Weights of a small GPT-style language model, trained from scratch on English Wikipedia: 2.57M parameters, 11288 steps.
Each number is 128 + 32 x the weight over its row's rms, rounded and kept within 0 to 255. Layers, rows and columns count from 0. The size above them is the row's rms in percent of the matrix's.

# layer 10 attention value, 96x96, rms 0.119, rows 28-63, columns 0-47
size [110 126 128 142  89  73  83  98  88  93  92 102  84  94  82  84  96  78  89  93  88  95  89  79  86  91  92  95  91  86  81  88 103  88  90  90]
[[120 130 130 114 115 166 115 133 144  68 131 173 166 121 166 149 175 104 119  53 137 126 139 188 146  94  81  49 120 100 170 128 124 172  91 149  95 173 162  96 166 149 177 121 132 102 133 118]
 [119 189 151 126 144 104 153  96 120 153 136 155  54 163  84 149  51 131 106 139 131 101 118  84 126 154 116 166  92 122 229 136 140 121 198 213 118 155  96 162 152 131 121 139 124 183 145 158]
 [160  87 130 114  91  95 103  99 135 100 120 141  62 135 149 145 105 131  81 105 172  93 118 161 138 130  86  90 117 120 126 129 136 106 160 164 123 129 148 159 164  82 162 129 141  96 137 169]
 [ 68 135 132  72 112 146 113 134 112 161 147 137 157 126 128 160 125 127 141  88 152 164  93 140  90 146 108 183 111 125 162 129 138  68 146 180  87 121  75  91 148 118 109 115 124 125 175 112]
 [130 112 100 117 112 179 172  51  97 151 137 118 104 117 142 134 192 131  93 114  72 123 142  83 141 120  84 115 120 123 146 128  79 134 145 177 140 120 124 149 165 161 112  61 113 110 140 166]
 [115 106  98 124 140  63 189 101 133 104 161  62 199 127 106 106 100  96 145 116 176 138  73 130 119 163 148  98 161 162 101 121 158 111  72 125  72 104 102  83 134 148 135 141 189 119 126 143]
 [150 118 127 181 124 171 103 106 171 154 117  98  57 122 123  23 180 120 161 116  58 193 151 111  97 116 157 167  81 149  96 129 106 175  73 136 140 134 225 140 165  97 111 133 126 156 129 140]
 [159 102  79 158 152 187 216  74 133 118 138 156 142 100 105 137 115 132 108 171 151 102 114 110 133 102  51 134 151 152 149 129  78 118  73 160 142  94 107 144  89 121 170 131 132  91 116 151]
 [136  88 102 117 114 144 185  57 150 130 119 114 145 129 136 154 108  99  97 157 187  81 119 116 170 134 148 141 126  74 174 132 175 152 104 113 116 147 124  76  42 151 170 109 159  92 177 158]
 [145 156  56 177 119 117 135 166 102  91 162  60  84 112 144  87  93 144 110 153 159 135 121 173 102 162 134 109 141 187 136 121  97 152 173 138 129 106 144 102 140 143 110 116 155 180 168 151]
 [163 138 156  67 114 150 120 101 158 190 125  74 125 143 111 182 180 135 151 128 134 137 136 129 136 125 184 149 126  66 124 124  67 137  92  68 131 155 115 109 141 123 149 121 137 178 148 147]
 [132 151 140 153 111 116  98 141 115 109 124 226 110 117 135 143 118 117 125  56 166 161 132 139 111 119  58  91 128 187  91 123  77  93 141 185 129 126 112 154 131 138 206 147 142 126 122  95]
 [140 127  80 160 140 161  99 151 141  90 117 166  73  81 107  95 116 124 116 141 117 142 158  61 140 109 122 162 115 145 147 144 105 205 131 137 155  87 149 121 108 118  97 126 131 112 137 122]
 [166  85 199 105 117 139 110 118 129 143 149 122 133 160 109 116 119 150 105 100 151 106 108 164 118 120 103  74 124 156 130 120 115 135  99  86  93 141 131 105 156  91 191 125 168 158 138 157]
 [110 124 126 124 129 123 106 106 135  64  85 221 132 171 179 143 106 115 154 121 117 101  92  98 138 124 136 125 144  84 141 128 202  58 160 170 148 150  89 178 125 189 111 109  45  94 107  83]
 [171 176 141 156 125  83 109 176 149  93 160 122 111 152 123 145  83 128  90 141 144 131 117 128 134 114 196 168 115 129 216 130 117 147 157 127 176 152 143  94 119 156 185 105 136 172 119 154]
 [ 90 128 119 113 138 142 193  65  77 163 144 152 185 132 138 185  92 115 105 159 196 114  96  96 141 137  73 108 133 146 157 135 108 128 144 167 140 104  57  96 108 134 198 112 148 110 155 181]
 [ 80  91 143 109 121  85 209  94 158 103 127 178 150 163 134 178  83 107 136 142 203  79 121 121 165 113 143 157 127  84 181 137 212  70 102 122 120 147  95 108  83  99 133 112  81 113 146 110]
 [182 163 119  89 126  96 120 209  51 109 151 141 163 139 104 120 178 129  89 187 104  65 163 131 139 110 109  90 151 134 111 134 133  99 144 164 153 139 145 142 121 140 146 154 139 127 135 118]
 [ 88  89 148 115 128 165 103 103  90 120  97 215 176 154 128 138  66 134 124 142 125 126 129  91 163  99  74 105 118 127 180 126 174  58  59 127 113 119 101 169  90 158 149 122  96 125 111  97]
 [171 142 156 103 136 109  99 188 112 146 120  96 135 139 127  98  95 135 152 172 110 125 158  92 114 126 175 104 121  82 102 131 180 164 126  94 153 120 132 106 100 159 119 139 126 108 192  89]
 [ 89 121 134 157  98 129 233  71 134 134 163 118 165 136 227 149 115 110 167 137 199 142  95 134 135 134 137 112 121 118 186 131 175 104 149  60 134 127  82 119 126 110 104 117 103 136 121 166]
 [100 111 143 119 116 122 148  89 111 121 121 147 155 148 162 108 133 109 135 111 171 135 118 173 130 120  82 130 154 133  57 122 171  89  65 119  81 119 130 164 156 145 160 149 106 126  46 122]
 [ 86 130 129 169 106 190 147 106 118 131 124 166  81 148 192 131 196 121 164 111 129 177 122 100  92  93 138 131 144  87 119 127  56 157  88 164 158  99 147 125 149  82 196 129  81 148 114 120]
 [ 98 109 170  90 110 125 138  99  86 158 122 195 181 140 142 200 119 121 125 154 174  99 139 115 156 108  78 130 132  85 144 136 199  42  83 136 107 150  74 168 115 146 158 157 102  90 111 109]
 [109  89 132 172  94 177 125  63  51 134 142  89 198 140 161 152 141 167 109 130 113 116 143 108 151 140  57  31 156 122 121 137 139 102  99  86 137  69 119 147 175 165 141 127 194 147 142 113]
 [132 113 184  70 119 151 127 131  95 156 107 171 166 156  99 167  83 101 108 145 215 129 135  69 141 129  54 138 146 102 137 127 161 107  72  93  90  93 121 147  84 146 183 196 152  96 157 167]
 [104 143 151 124 123  93  96 120 136 124 114  43 137 157 115 188  31 131 103 151 113 161  80 160 138 153 188  98 134 155 152 118 137 104 130  65  87 138 141 101 139 123  95 134 162 147 138 148]
 [ 84 143 114 142 137  80 140 112 133 131 141 112 118 137 123 147  95 131  89 106 159 104  87 182 112 146 138 126 144 200  74 123  64 107 199 182 132 104 148  92 167 124 149  99 127 190 142 145]
 [180 156 153  74 125 151  93 152 114 176 137 116 122 118 127 124 221 141 118 137 138 139 114 135 136 107 126 152 147 165 115 137  87 150  81 127  99 102 130 117 152 187 182 126 124 115 132 131]
 [169 162 133 145 118 133 125 153 146 135 130 118 119 150 141  83 123 146  86 116 121 146 105 144 120 163 155 178 163 158 168 129 175 146 171 150 150 144 109 162 212 157 141 134 128 121  74  75]
 [134 113 143 139 155 116  29 107 125  70 124 174 106  89 102 134  76 141 108 116 122 177 130 134 124 162 144 101 120 156 103 114 108 120 124 111  90 149 149 112 157 129 184 126 173 194 138  92]
 [192 109 154 143 139 152  93 203 150 148 108 156 122 138 105  65 184 158 159 116  79 110 156  98 129 124 139 170 144  73  74 128 168 138 128 138 180 144 140 178 180 102 132 136 139 162  71  40]
 [123 100 128 161 102 106  73  98 100 123 156 127  91  84 166 158 188 138  97 156 118  94 152 166 129 160 150  98  97 144  62 130 135 131 156  84  95 175 136 114 138 113 157  99 107  88 154 123]
 [114 143 104 172 113 105 163 101 134 156 150  73 157 107 116 184 172 123 138  91 105  82 169 184 137 143  88 125 145  69  74 130 121 130 144 130 178  92 144 109  78  72 111 129 163 159 147 147]
 [ 82 128  93 146 149  58 141  95 156 100 168  85 140 106 130 184 131 120 106 136 150 123 128 146 140 133 151 142 134  98  54 133  37 132 150 157 169 110 123  68 105 130 169 104 133 173 150 149]]
# layer 10 attention output (transposed), 96x96, rms 0.131, rows 28-63, columns 0-47
size [106 126 121 136  86  65  87  93  81  97  92 101  80  80  70  80  90  74  79  90  82  94  82  78  82  81  92 100  94  74  67  83 102  79  88  84]
[[133 152 130 112 114 198 139 169 168 169  79 126 162 148 128 123 121 143 109  44 114 143 109 109  80 138 103 133 184 111  97 136 119 136  98  54 139 135  98 107 193 122 104 111  40 154 195 144]
 [ 92 109 123  96 114 149 183  76 156 116  84 169 130 162 138 123 162 145 157 179 136 157 133  99 160 141 148 176 144 148 108 180  96 113 126 143  82 143 157 122  79 133 109 115 160  69  99 114]
 [ 74 172 176 125  95 148 110 142 128 122 175  97 218 145 166 136 100 143 118 111 120 105 168 136 114  70 134 105  48 119 116 192 124  87 158 136 107 153 115 137 153 136 164 109 136  91  93 154]
 [164 140 146 123 172  83 151 117 119 149 143 134 123 153 119 125 187 180 115 166 120 116  96 123  95 115 124 161 110 134 135   0 146  86 161 158 121 125 129  83 111 107 123 134 117 110 176 139]
 [166 147 138 109 144  89 119 143 156 110 127  50 135  83 146 128 146 122 104 146 138 140  97 161  61 148 161 122 136 143 139  99 121 124 142 134 105 215 154 104  80 109 159 161 194 153  85  27]
 [148 186 136 100  85 106 194 129 117 144 119 181 106  99 144  78 144 119  89 146 119 151 112  89 169  75  79 144 126 185 100 199 147 126 111 133  79 137 191 156 117  96 169 121 110 133 129 170]
 [159  86 130 100 156 104 111 148 177 204 108  92 172 136 116 154 180 118 150 127 125  88 155 169  68 117 180 156 150 118 133 201 157  67 158 132 113 145  79  82 102 111 145 145 160 109 111  93]
 [107 169 167 104  47 125 101 149 115 161 141 103 179 156 175  87 145 109  96 117  95 140 143  95 135 145 175  80 151 107 118 122 145 109 118 135 104 164 188 124  95  60 148 117 168 130 126  94]
 [115 153 130 122 162 147 191 169  82 107 119 135  89 142 114  47 140 108 143 157 101 143 174 131 135 179 100  80 179 145 111 178  95  92 126 135  98 138 157 139 120  99 147 136 157 171  84 149]
 [103 106 144 135 113 152 120 102 135 212  76 132  90 152  66 170 139 117  99 161 144  63 221  93 199 101 129 146 117 128 115 188 170  83 183 108 132 100 137 137  99 128  94 133 123 135 142 152]
 [159 119  83 167 172 202 109 148  86  90 154 184  95 138 107 199  81 100 119 106 116 144 137  92 203 113  96 131  54 139 132  65 111 150 158 122 148  77  92 116 173 123 137 181 120 115 146 172]
 [122 118 170 100 109 106  88 101 176 151 104  49 146 142 151  95 184 165 117 128 119  89 139 142  52  94 165 163 157  87 163  53 155  98 137 140 118 112 112 140  88 150 116 125 129 107 137  65]
 [162 139 162  88 125  74 155 104 135 131 159  45 170 150 131  97 168 106 133 134 131 104 136 185  47 136 169 100 167 109 166 195 136 120 147 165 143 173 142 108 103 124 136  80 125 133  94  99]
 [ 71 139 136 153 138 125  77 128 100 132  97 164 109 172 109 110 167 102 133 116 119 145 161  55 151 148 102 150 124  87  98  42 126  62 175 190 117  87  61 133 122 144  94 176 115  90  99 124]
 [109 142 119 135 141 151 186 155 119  90 169 106 158  88 170  74  87 180 179 141 146 173  91 145  92 125 133  85 187 120  87 101  91 159  60  80 103 170 124  90 170 117 141  82 179 184 177  68]
 [114 113 100 122 179 149 108 133  74 123  96 175  78 142  32 113 134  84 169 129 155  94 217 140 157 122 104 117 120  73 137 109 100 127 145 139 147  73 127 150 137 174  73 100  97 120 136 142]
 [124 165 121 124 111 145 150 143 100 104 140 118  66 142 153  71 106 102  92 128 119 114 147 127 200 124 153  92 122 168 106  41  66 162 121 164  88 141 153 150 120 114 131 141 149 148 107  94]
 [107 194 110 160 108 150 160 142  57  53 182 159 149 107 147  79 120 155 159 140 118 170  62 100 113 152  83  92 156 157  88 140  74 142  83 117 106 118 148 144 131 146 164  99 135 145 152 148]
 [ 63 120 122 144 122 126  75 122 106 176 133 161 145 138  83 120  55  93 136 160 121 172 123 138 143 153 121 147 130 107 145 182 135 126 124  69 133 134 156 135 114 150 105 175 105  81 110 136]
 [129 195 150 140  96 109 149 138 120  95 188 135 174 144 164  91 119 134 105 146 132 161  60 141  74 123 169  80 173  80  86 118 126 149  71 181 111 140 118 100 114 137 137  86 158 133 175  82]
 [107 129  96 189 128 124 180 125 110 126 159 162 125 156  97 130  76  83 141 150 136 137 117 163 153 117 127  90 162 180 141 157 134 152  87 131 135 123 164 152 164 152 112 131 110 119  87 183]
 [ 85 159  97 112 125 133 145 159  88  98  96 139 100 137  95 114 141 157 109 140 110  91 185  99 206 126 128 126 127 141  96 111  68 166 132 106 108 120 114 163 134 130 109 115 146 159 193 152]
 [150 168  98  97  87 124 131 131 168 142 133 117 155 117 179 118 119 133 125  96  73  81  69  76 116  56 167 127 138 130 115 150 105 144  94 125  94 136 130 162 138  91 140 141 146 129 255 141]
 [130 121 160 152 149 133  84 141 144 175 126  68 139 168 112 160 141 143 119  88 112  83 117 115 107  92 152 178 141  84 117 112  94 113 137 156 109 124  66 107 150 120 129 134 160 118 171 100]
 [149 187 120 118 141 137 138 154 107  60 167 152 124 128 183  83  85 155 142 120 106 177  37 142 114 123 162  95 134 111  96  73  74 198  62 102 123 129 110 140 135 116 151 130 121 134 153 104]
 [126 159 154 167 133 106 130 151 152 134 118 136 135 171 112 153 143 108  44 156 139 162 148  69 168 108 150 104 150 109 117 155 148 169 115 156  87 133 139 142 109 108 106 127 129 128 184 116]
 [146 140 124  80 147 152 209 138 100  95 178 178 127 144 160  87 115 134  79 114 109 124  98 150 111 157 195  50 137 177 132 103 117 155  98 147 130 147  97 161 101 122 142 121  96 139 147 112]
 [124  99 119 155 147 162 165 143  99 124 127 194  87 128 109 176  97 109 135 145 188 121 176  92 205 141  35 123 107  92  91 111 156 167 136 132 107  70 107 134 145 148 115 110  79 122 130 160]
 [114  68 114 163 122 150 100 111 139 155 102  98  98 109 118 143 157 122 157 140 137  89 186  75 178 104  37 177  88 116 118 122 125 129 178 121  68 101 130 118 122 161 124 141 107 120  99 116]
 [160 148 142 174 152 105 121 133  73 121 150 148  95 157 113 149  71  60  92  75  50 116 141 127 164  79 155 111  95 183  94 110 136 139 145 128 153 130 103 127 118 115  99 191  93 100 166 100]
 [146 122 152 124 159 135 100 117 154 106  90 128 151  65 121 110 143 131 138  32 103  70 181 154 149  64 116 110 161  97 118 143 117  83 190 103 119 142 150 146 130 112  75 126 135 120 151 163]
 [163 122 166 121 142 152 128 108 178 159 108 116 148 137 146 130 182 130 138 159 178 153 134 117  77  73 102 137 139  47 168 109 206  43 175 166 117  87  90 126 110 155 162 113 110 120 111 122]
 [160  95  79 140 117 130  87 114 182 136 142 120 186 127 144 138 131 160 181  71  93 147  64 145  98  88 167 130 105 131 167 170 102  92  86 102 136 133 155  98 196 136 126 142 172  98 162 165]
 [126 129 120 126 158 122 109  95 154 149  54 102  82 175 150 162 179 106 202 163 112 172 132  83 134 110 143 161 163 113 141 157 141 122 164  99 149  70  76 131 117  92 132 132  91 101 102 140]
 [152  70 102 115 124 108 117 126 167 119  72 137 134  92  92 140 163 150 101 163 120 159 142 115 141 182  96 158 101 129 202 229 135 145 115 117 136 142 176 148 146 109 104 140 134 146 119 161]
 [151 101 122 170 124 125 128  95 112 106 112 135  74 138 100 127 142  98 128 182 124 142 118  66 141 111  23 174  87 114 177 160 119 136 174 154 123  85 147 136 119 131 145 112 119  85  96 149]]
# layer 10 attention query, 96x96, rms 0.125, rows 32-64, columns 0-47
size [ 95  97  92 111 116  88 103 112 134  82  86 110 122 112 118 115  93  91 108  96  87 124 103  98 107  98 116 101 123 117 122 104  81]
[[120 150 121  96 160 142 164 118 129 128 147 134 114 177 133  73 125 108 119 121 106 148  97 115 118 154 133 114  92 229 168 133 130  28 130 161 134 154  74 167 121 105 156 154 179 135 186 166]
 [102 133 106 190 136 114 141 108 183  97 147 161 111  81 167 140 132 131 163 150  73 147 147 173 127 117 209 150 165  97 104 115 134 138  99  97 126 142 164  94  74 110 120 120  95  92 150 215]
 [111 150 119 141  95 131  80 165 161 108 127 156 115  83 178 126 156 130 138  74 157 152 200 122  99 107 149  83 126 103 124 116 157 144 144  91 127 105 100  51 189 112  67  93 126 147 110 197]
 [113 137 133 175 133 115 119 129 101 137 144 142 143  44 119 147 130 131 142 122 146  30 207 131 205 138  98 108 158  79 114 121 151 163 127 105  73 122 162 112 140 103 122 140 116 154  93 122]
 [ 96 136 116 142 130  98  73 154 170 131 147 141  96 133 139 148 134 162 125 106 150 130 161  98 149  98 157 130 137  77 120  85 147 133 104 101  69  89 111  58 162 146  71 126 113 160 100 194]
 [ 57 120 162 115 179  70  96 125 112 186 129 141 142  87  87  84 121 125 126 128 131 113 146 131 114 158 171 108 125 107 139 162  95 112  64  82 127 141 164  92 127 114 132 167 153  93  34  89]
 [ 95 122 137 167 131  87  75 122 159 110 131 158 119 154 113 113 157 134 109 130 144 147 145 156 113  85 126 153 160  64 128  67 138 177  85  83 103 135  99 138 151 151  74  92 109 110 104 105]
 [ 92 114 157 144 157 117 106 156  92 150 126 123 195 126  67  67 127 111 119 112 107  95 169 119 136 148 141 144 110 133 100 165  95 123 114  89 168 187 189 113 132 104 120 148 171 145  72  79]
 [137 141 109 133 114 134 125 110 160 128 148 151 111 111 157 184 117 187 171 109 172 150 118 116 140  82 105 138 189  90 124  38 146 195 103 152  98 103  80 114 135 149 141 138  90 120 196 164]
 [103 121 160 174 122  97  69 174 104  99 142 173 143 171 106 145  90 101 135 149 148 139 116 162 163 145 104  75 136 104 128 165 169 112 178  87 120 105 142  75 170 145 108 121  87 177  93 159]
 [190 137 125 112  72 119 133 102 192 127 143 156  78 110 107 158 131 115 133 127 138 147 150 101 165 105 104  94 106  77 115 166 186 114 158  92  91  91 145 160 173 184 137 196 178 158 160 144]
 [115 166 108  80 110 152 191 121 119 124 149 102 135 118 174 148 127 107 110 152 113 164  75 146 172 133 108  86 106 130 154 135  97 110  69 113 116 137 139  79 162 130 116  97 189  86 151 149]
 [104 128 129 158 168 137 175 186 133 116 114  73 158 120  87 101 159 119 119 157  68 158 179 111 145 127 123 120  89 158 144 112 135  92  87 117  90 119 102 140 142  80  57 151 206  86 116 134]
 [132 177 119 106 192 122 168 176 104 105 167 102 146 128 138  66 142 142 116 165  90 131 155 138 136 114 170 162 125 119 137 119 106  90 110  58 103  95 115 100  85 109  73 152  64 153  85 161]
 [ 90 100 117 150 161 141 122 115 162 106  89 156 115 125 125  66 105 160  93 100 120  83 103 122 141 198 111 134 177  98 156 149 177 178 129 107 118  55 157 147  64 155 142 139 166 126 167 113]
 [116 140 105 144 119 121  79 172 163 148 131 126 141 152 125 166 143 114 104  74 107 142 127 127 167 119  85  77 138 136 119 129 113 168  96 143 126  87 155 167 157 119  98 107 177  64 136  90]
 [157 164 143  80 111 123 197  82 174 166 148 118 113 138 116 153 124 114 131 172 125 162 114  89 147 105 107 132 104 119 134 150 142 115 188 133 107 108 102 110 187 205 136 216 140 147 136 145]
 [167  41 169 207 111 127  93 133 118 164 109 163  53 117 126 166  94 108 135 131 124 134 121 159 162 151 108  97 129 137  99 150 178 135 161 145 101  87 171 153 149 135 127 116 100 173 125 158]
 [173  89 158 157 119 146 165  84 141  99  91  92 161 165 120 127 145 169 146 138 103  84 119 106 137 136 103 129 138 132 104 108 138  89 146 134 133  97 115 183  90 158 178 156 135 124 184 135]
 [153 147  92 143 126 153 135  96 169 100 111 174  99 120 100 154 148 111 195 133 118 157 159 134 120 111 101 126 112  91 125 163 142 127 182 153 111 117 120 108 114 185  55 125  80 157 143 155]
 [156 124 138 166 131 121 116 123 182 108 156 118  63  98 139 113 180 126 143  97 114 111 143 156 209 126 130  95 127  83 120 151 179  73 115 127 110 108 107 193 173 117 107 123 171 150 120 160]
 [186  73 140 129 109 130 118 134 145 199 140  64 106 116 129 177 100  92  78 155  79 128 133 181 125  92 148 113 143 101 190 135 155 117 120  93 112 173 167 149 146 130 148 135 176 130 128  75]
 [154 131 121  99 179 172 158  80 162 160 129 143  93 120 129 150 103 122 180 111 129 132 106 137 131 151 145  92 141  72 187 160 173  37 197 167 122 195  79 119 135 134 141 119 140 109 127 142]
 [139  79 152 108 111 128 126  97 171 161 131 153 138 110 124 163 124 149 114 116 136 164 154  94 122  91 134 147 128 129 123 101 123  80 175 144 153 160 110 184 157 105 208 186 162 119 152  84]
 [139 148 142 119 107 108  96 117 148 110 135  38 140 182 169 128 182 105 126 139  83 121 136 160 167  92 111 113  76 137 106 118  80 119  90  99  97 105  98 132 100 105  85 131 214  89 131 129]
 [171  88 176 164 117 132 162 146 106 136 100 127 116 164 132 175 134 106 132 141 120  68 124 104 155 119  60 141 114 147  85  88 151 127 162 146 101 123 141 169 129 117 194 137 104 147 167 124]
 [155  64 161 160 145  76 137 137 124 156 131 115 108 161 101 129 141 115 141 160 172 104  79 138  81 132 197 163 149  98 180 131 159 127 117 116 105 107 153 172 118 130 155 109 154 149  95 146]
 [146 110 164 110 107 100  90 144 124 135 135  69 134 153 192 152 153 102  97 117 108 111 122 151 156  87 111 154  68 179 129  88  72 112 117 150 135 156  79  95  97  70 149 127 166 106 153 115]
 [175 170 101  96  79 167 175 114 120 145 138 144 131  88 151 171  99 133 143 132 122 125  96  82 148 134 111 129 123 134 139  99 144 120 203 143 123 197 106  99 108 155 204 124 135 156 182 158]
 [141  84 144  93 117 115 119 113 136 163 120 123 147 127 138 186  99 134 142 163 183 129  90 136  66 125 169 116 119 171 122 106  92 121 149 153 119 179 104 137  90 105 196 163 123 120 114 153]
 [110 140 118 107 121 120  61 138 158 111 152 100 140 132 133  72 150 128 103 125  82 135 162 170 119  96 148 154 119 106 179 145 143  85 173 101 128 135 115  95  82 100  89 137 186 137 120  60]
 [ 97 123 143  63 190 110 101 135 109 176 128  95 118 147  93 137  86 118 100 121 117 187  93 158  78 106 134 166  86 166 138 116  73 134 122 165 135 167 115  80 128 106 145  98 143  70 106  95]
 [135  73 121  78 158 145 157 166 117 165 101 102 134 174  82 109 125 113 118  80 138 143 136 140 165 100 163 131 111 131 129 151 139 151 172  99 105 116 170 104 110 127 138 106 104 118 149 131]]
# layer 10 attention key, 96x96, rms 0.127, rows 32-64, columns 0-47
size [112  92  98  93  89 128  75 133  99 166  87  97 117 105 117 105  97  92 104  95  83 116 102 104 104  97 112 105 124 111 116 100 107]
[[126 114  95 186 153 100 127 114 162 168 154 110 144 136 112 136 123 131 137  96 152 103 129  78  85 111 143 110 140 133 147 135 152 164 133 158 109 127 173 126 107 123 149 105 127  77 154 150]
 [ 94 126 166 127 122 132 142 107 111 163 150  89 192 106 152 123 119 107 110 172  91  85 157 108 172 141 175 147 112 139 113 146 133  53 145  80  81 108 141 195  89 100 107 129  98 137 158 124]
 [189 192 138  82 147 106  68 153 121 160 162 117 121 101 132 129 130 146 136 151 111 130 152 165 153 120  87 111 147  82 145 114 134 116 130  47 138 128 141 135 125 140 146 107 207 159  96 107]
 [119 122 138 126 101  67 128 140 106  92 153 156 134 137 100  97  96 104 157 121 144 170 156 184  98  84 132 127 179  73 106 108 107 171  89 114 167  78  74  67 165  92 137 119 134  97 141 127]
 [ 84 160 113  92 136  98  82 154 103 145 199 141 104 105 119  99 110  76 144 108 112 142 181 154 105  61 221 168 162 108 154 140  91 134 109  94 140  77 113  73 147  82 161  74 131 145 120 147]
 [125  90 110 126 147 138 135  95 144  56 112  78 144 140 124 170 100 108 111 146 125 150  86  47 125 140  77 105  77 192  52 146 147 102 131 166 107 151 170 128 138 180 139 181 167 148 136 170]
 [ 87 177 108  77 152 156 120 197  89  59 116 148  65 102 124 111 102 107 104 134 119 148 178 172  95 148 105 160  82 171 125 135 161 162 153 131 152  81 146  92  64 136 195 107 187 201 145 150]
 [171  69 164 188 137 161 159 139 182  84  70 111 168 156 102 137 127 102 129 169 139 153  56  90 101 204  62 100 111 154 100 180 126 142 145 167 124 176 147 139 127 160 149 176 115  89 126 121]
 [ 82 221  82  72 140 126  87 163  60 124 147 124  97 103 144 117 141 137 141 126  95 104 211 175 149 101 135 138  97 130 164  67 140 119 141 104 139 111 109  97  82 108 130  74 140 194 106 138]
 [131 110 144 124 173 136 155 119 130 102  75  90 146 166  95 115 118  90 126 176 118 148  57 129  95 238  98  74  52 174 123 170 137 113 192 178 144 193 149 157 138 131 131 127 112 131 104 100]
 [195 126 118 118 179 169 174  27 101 207 122 101 158 113 116 113  98 122 127  99 168 105  77 123 140 134 201 122 114 122  87  99 123 118 133 161 101 113  72 166 155 128 113 128  95 116 145 118]
 [114 132 123 114  91 125 142 119 125 154 167 140  65 113 192 152  91 158 120  78 114 151 112 127 132 151 139 150  93 118 183 107  96 131 109 129 111 153 145 150 165  88 111 132 185 100 235 128]
 [ 82 168 176 134 132 115 125  98 105  80 156 127 152  98  89 110 105  82 143 156 143 180 169 111  82 153 128 158 161 113 146 114  87 165 181  69 152 128 100  89 138 109 144 137 132  99  88  92]
 [ 58 109 131 135 151 142 113  53 103 124 166 158 153  81 166 111 170 144 101 156 166 206 135 102  70 182 189 145 144 150 104 130 111 134 121 135 129 173 102 117 135 139 128 104 108 109  67 103]
 [132  81 172 145  82  81 159  91 140 167 179 112 158 164 112 126  96 154 181 155 138 106 143  94 106 120  79 133 103 101 138 129  68  96 116 200 136 177 152 130 118 164 113 141 123 128 163 123]
 [ 96  92 169 131  86 121 119 221 162 178 143 151  81 158 141 103 101 105 100 110  93 166 116 132 179 130 117  74  67 122 153 137  98 140 174 102 102 112 151  86 163  79  92 137 122 126 168 170]
 [147 141 111 153 188 164 184  28  80 194 111  95 151 134  88 123 117 118 149 125 145 114  93 140  97 150 184 184 154 126  83  45 132  96 111 137 124 127  88 134 177 133 102 110 100 133 109 108]
 [198  75 182 116 112 128 149 164 182 173 152 102  98 171 144 127  94 103 124 133 126 111  41  92 139  91  92  76 130 151 103 160  96 180 123 141 125  85 162 150 115 111 127 170 116  98 200 143]
 [198 140 123 140 132 135 145  32  80 109 135  98 155 126 141 144 145 125 144 156  83  50 166 164 183  96  73 104 120 126  98 121 112 147  73 127 133  87 135 165  83 172 103  83 113 132 117  91]
 [188  80 108 141 152 164 157  61 155 187 138 155 131  91 140 124  81 168 110 126 197 108  54  96  99 161 119 121 123 161 110 127 131 136  73 136 153 132 112 138 164 150 186 153 125 141 170  97]
 [151 121 141 148 122 115 156  42 126 178 121 112 122  95 129 136 103 106 154  88 161 159 120 136 171 120 224 117 101 162 130 128 100 151 126 154 100 107 105 150 133 142 136 177 144 112 166  92]
 [181 115 152 154 135 156 119 204 108 107 115 100  79 117 115 154 150 116 100  97 110 102 102 134 141  97 155 125 146 125  49 140 127 207 146 123  88  92 112 152 128 101 109 159 127  66 152 101]
 [181 116  96 159 129 128 151  87 101 164 109  92 125  74 132 147  61 148 199  98 163  95 128 133 161 154 169 185 180 120 115 123 152 122 116 151 110 132 129 153 157 144 145 183 151 147 197  63]
 [ 97 165 106 146 179 144 100 184  86  92  90  97 130 116  91 117 144 105 157 111 105  84 188 144 156 128 151 148 156 132  96  81 140 113 187 102 150 100  81 131 128 139  69 110  90 151  76 145]
 [ 74 144 137 133 124 156 137 141 101 118 143 118 111 126 155 134 173 134  64  92 124 186 184 100  93 112 122 103  79 209 116 132 117 100 109  64 140 119 102 125 137 117 134 116 176  94 147 113]
 [111 129 130 131 113 133  67 214 128 123  93 111 112 163 153 145 146  61 137 139  78  95 142 123 161  93 135 140 140 145  93 179  93 190 141 123 116  59 139 133  82  75 109 104  86 106 164 109]
 [177 114 150  88 134 124 142 132 109  65 103 146 118  73  95 125 121  80 202 153 143  91 131 105  99  60 159 131 146 120 127 129 155 177  95 171  88 138 174 162 119 179  99 101 181 108 137 102]
 [ 61 152 107 139 136 128  81 211 105  91  89 104 121 164 176 151 175 110  79 101  74 154 191 122 120  90 153 149 127 185 110 143 124 115 148  89 142 112  99 141 107  78 111 123 169 113 130 109]
 [143 180  40 108 158 116  74 167  76 129 107 110 120  96 182 157 132  99  98  99  95  80 196 151 179 163 171 150 158 124 145 132 108 117 160 120 112 139  89 154 115 114  96 110 111 140  89 159]
 [148 170 131 112 153 141  94 187  65  94 114 105 135 124  96  98 164 140 146 139  76  84 182 128 135  99 113 129 152 187 101  86 170 105 153  90 145 145 105 151  89 201  77 103 106 157  75 151]
 [ 81 124 151 176 159 115 149 132 100 118  84 109 132 125 122 163 142 148 106  91 143 165 170 111  68 104 138 117 133 113  97  96 113 122 141 146 160 174  75 139 141 115 127 146 150  74  79  68]
 [ 66 145 120 150 157 129 163 213 147  76  82 102  92 136 122 120 135 157 128 147 151 120 125 118 111  84  95 184 129 107 112 166 157 148 112 105 110 120 143  69 149 107 133 139 146 139 120 154]
 [137 153 145 181 120  63 190  89 152  85 126 138 118 130 211 169 135 190 111 101 144 143 180 121 116 138 124 120 169 173 129  93 164 122 105 164 112  79  93 130 180 172 143 152  95 133 134 142]]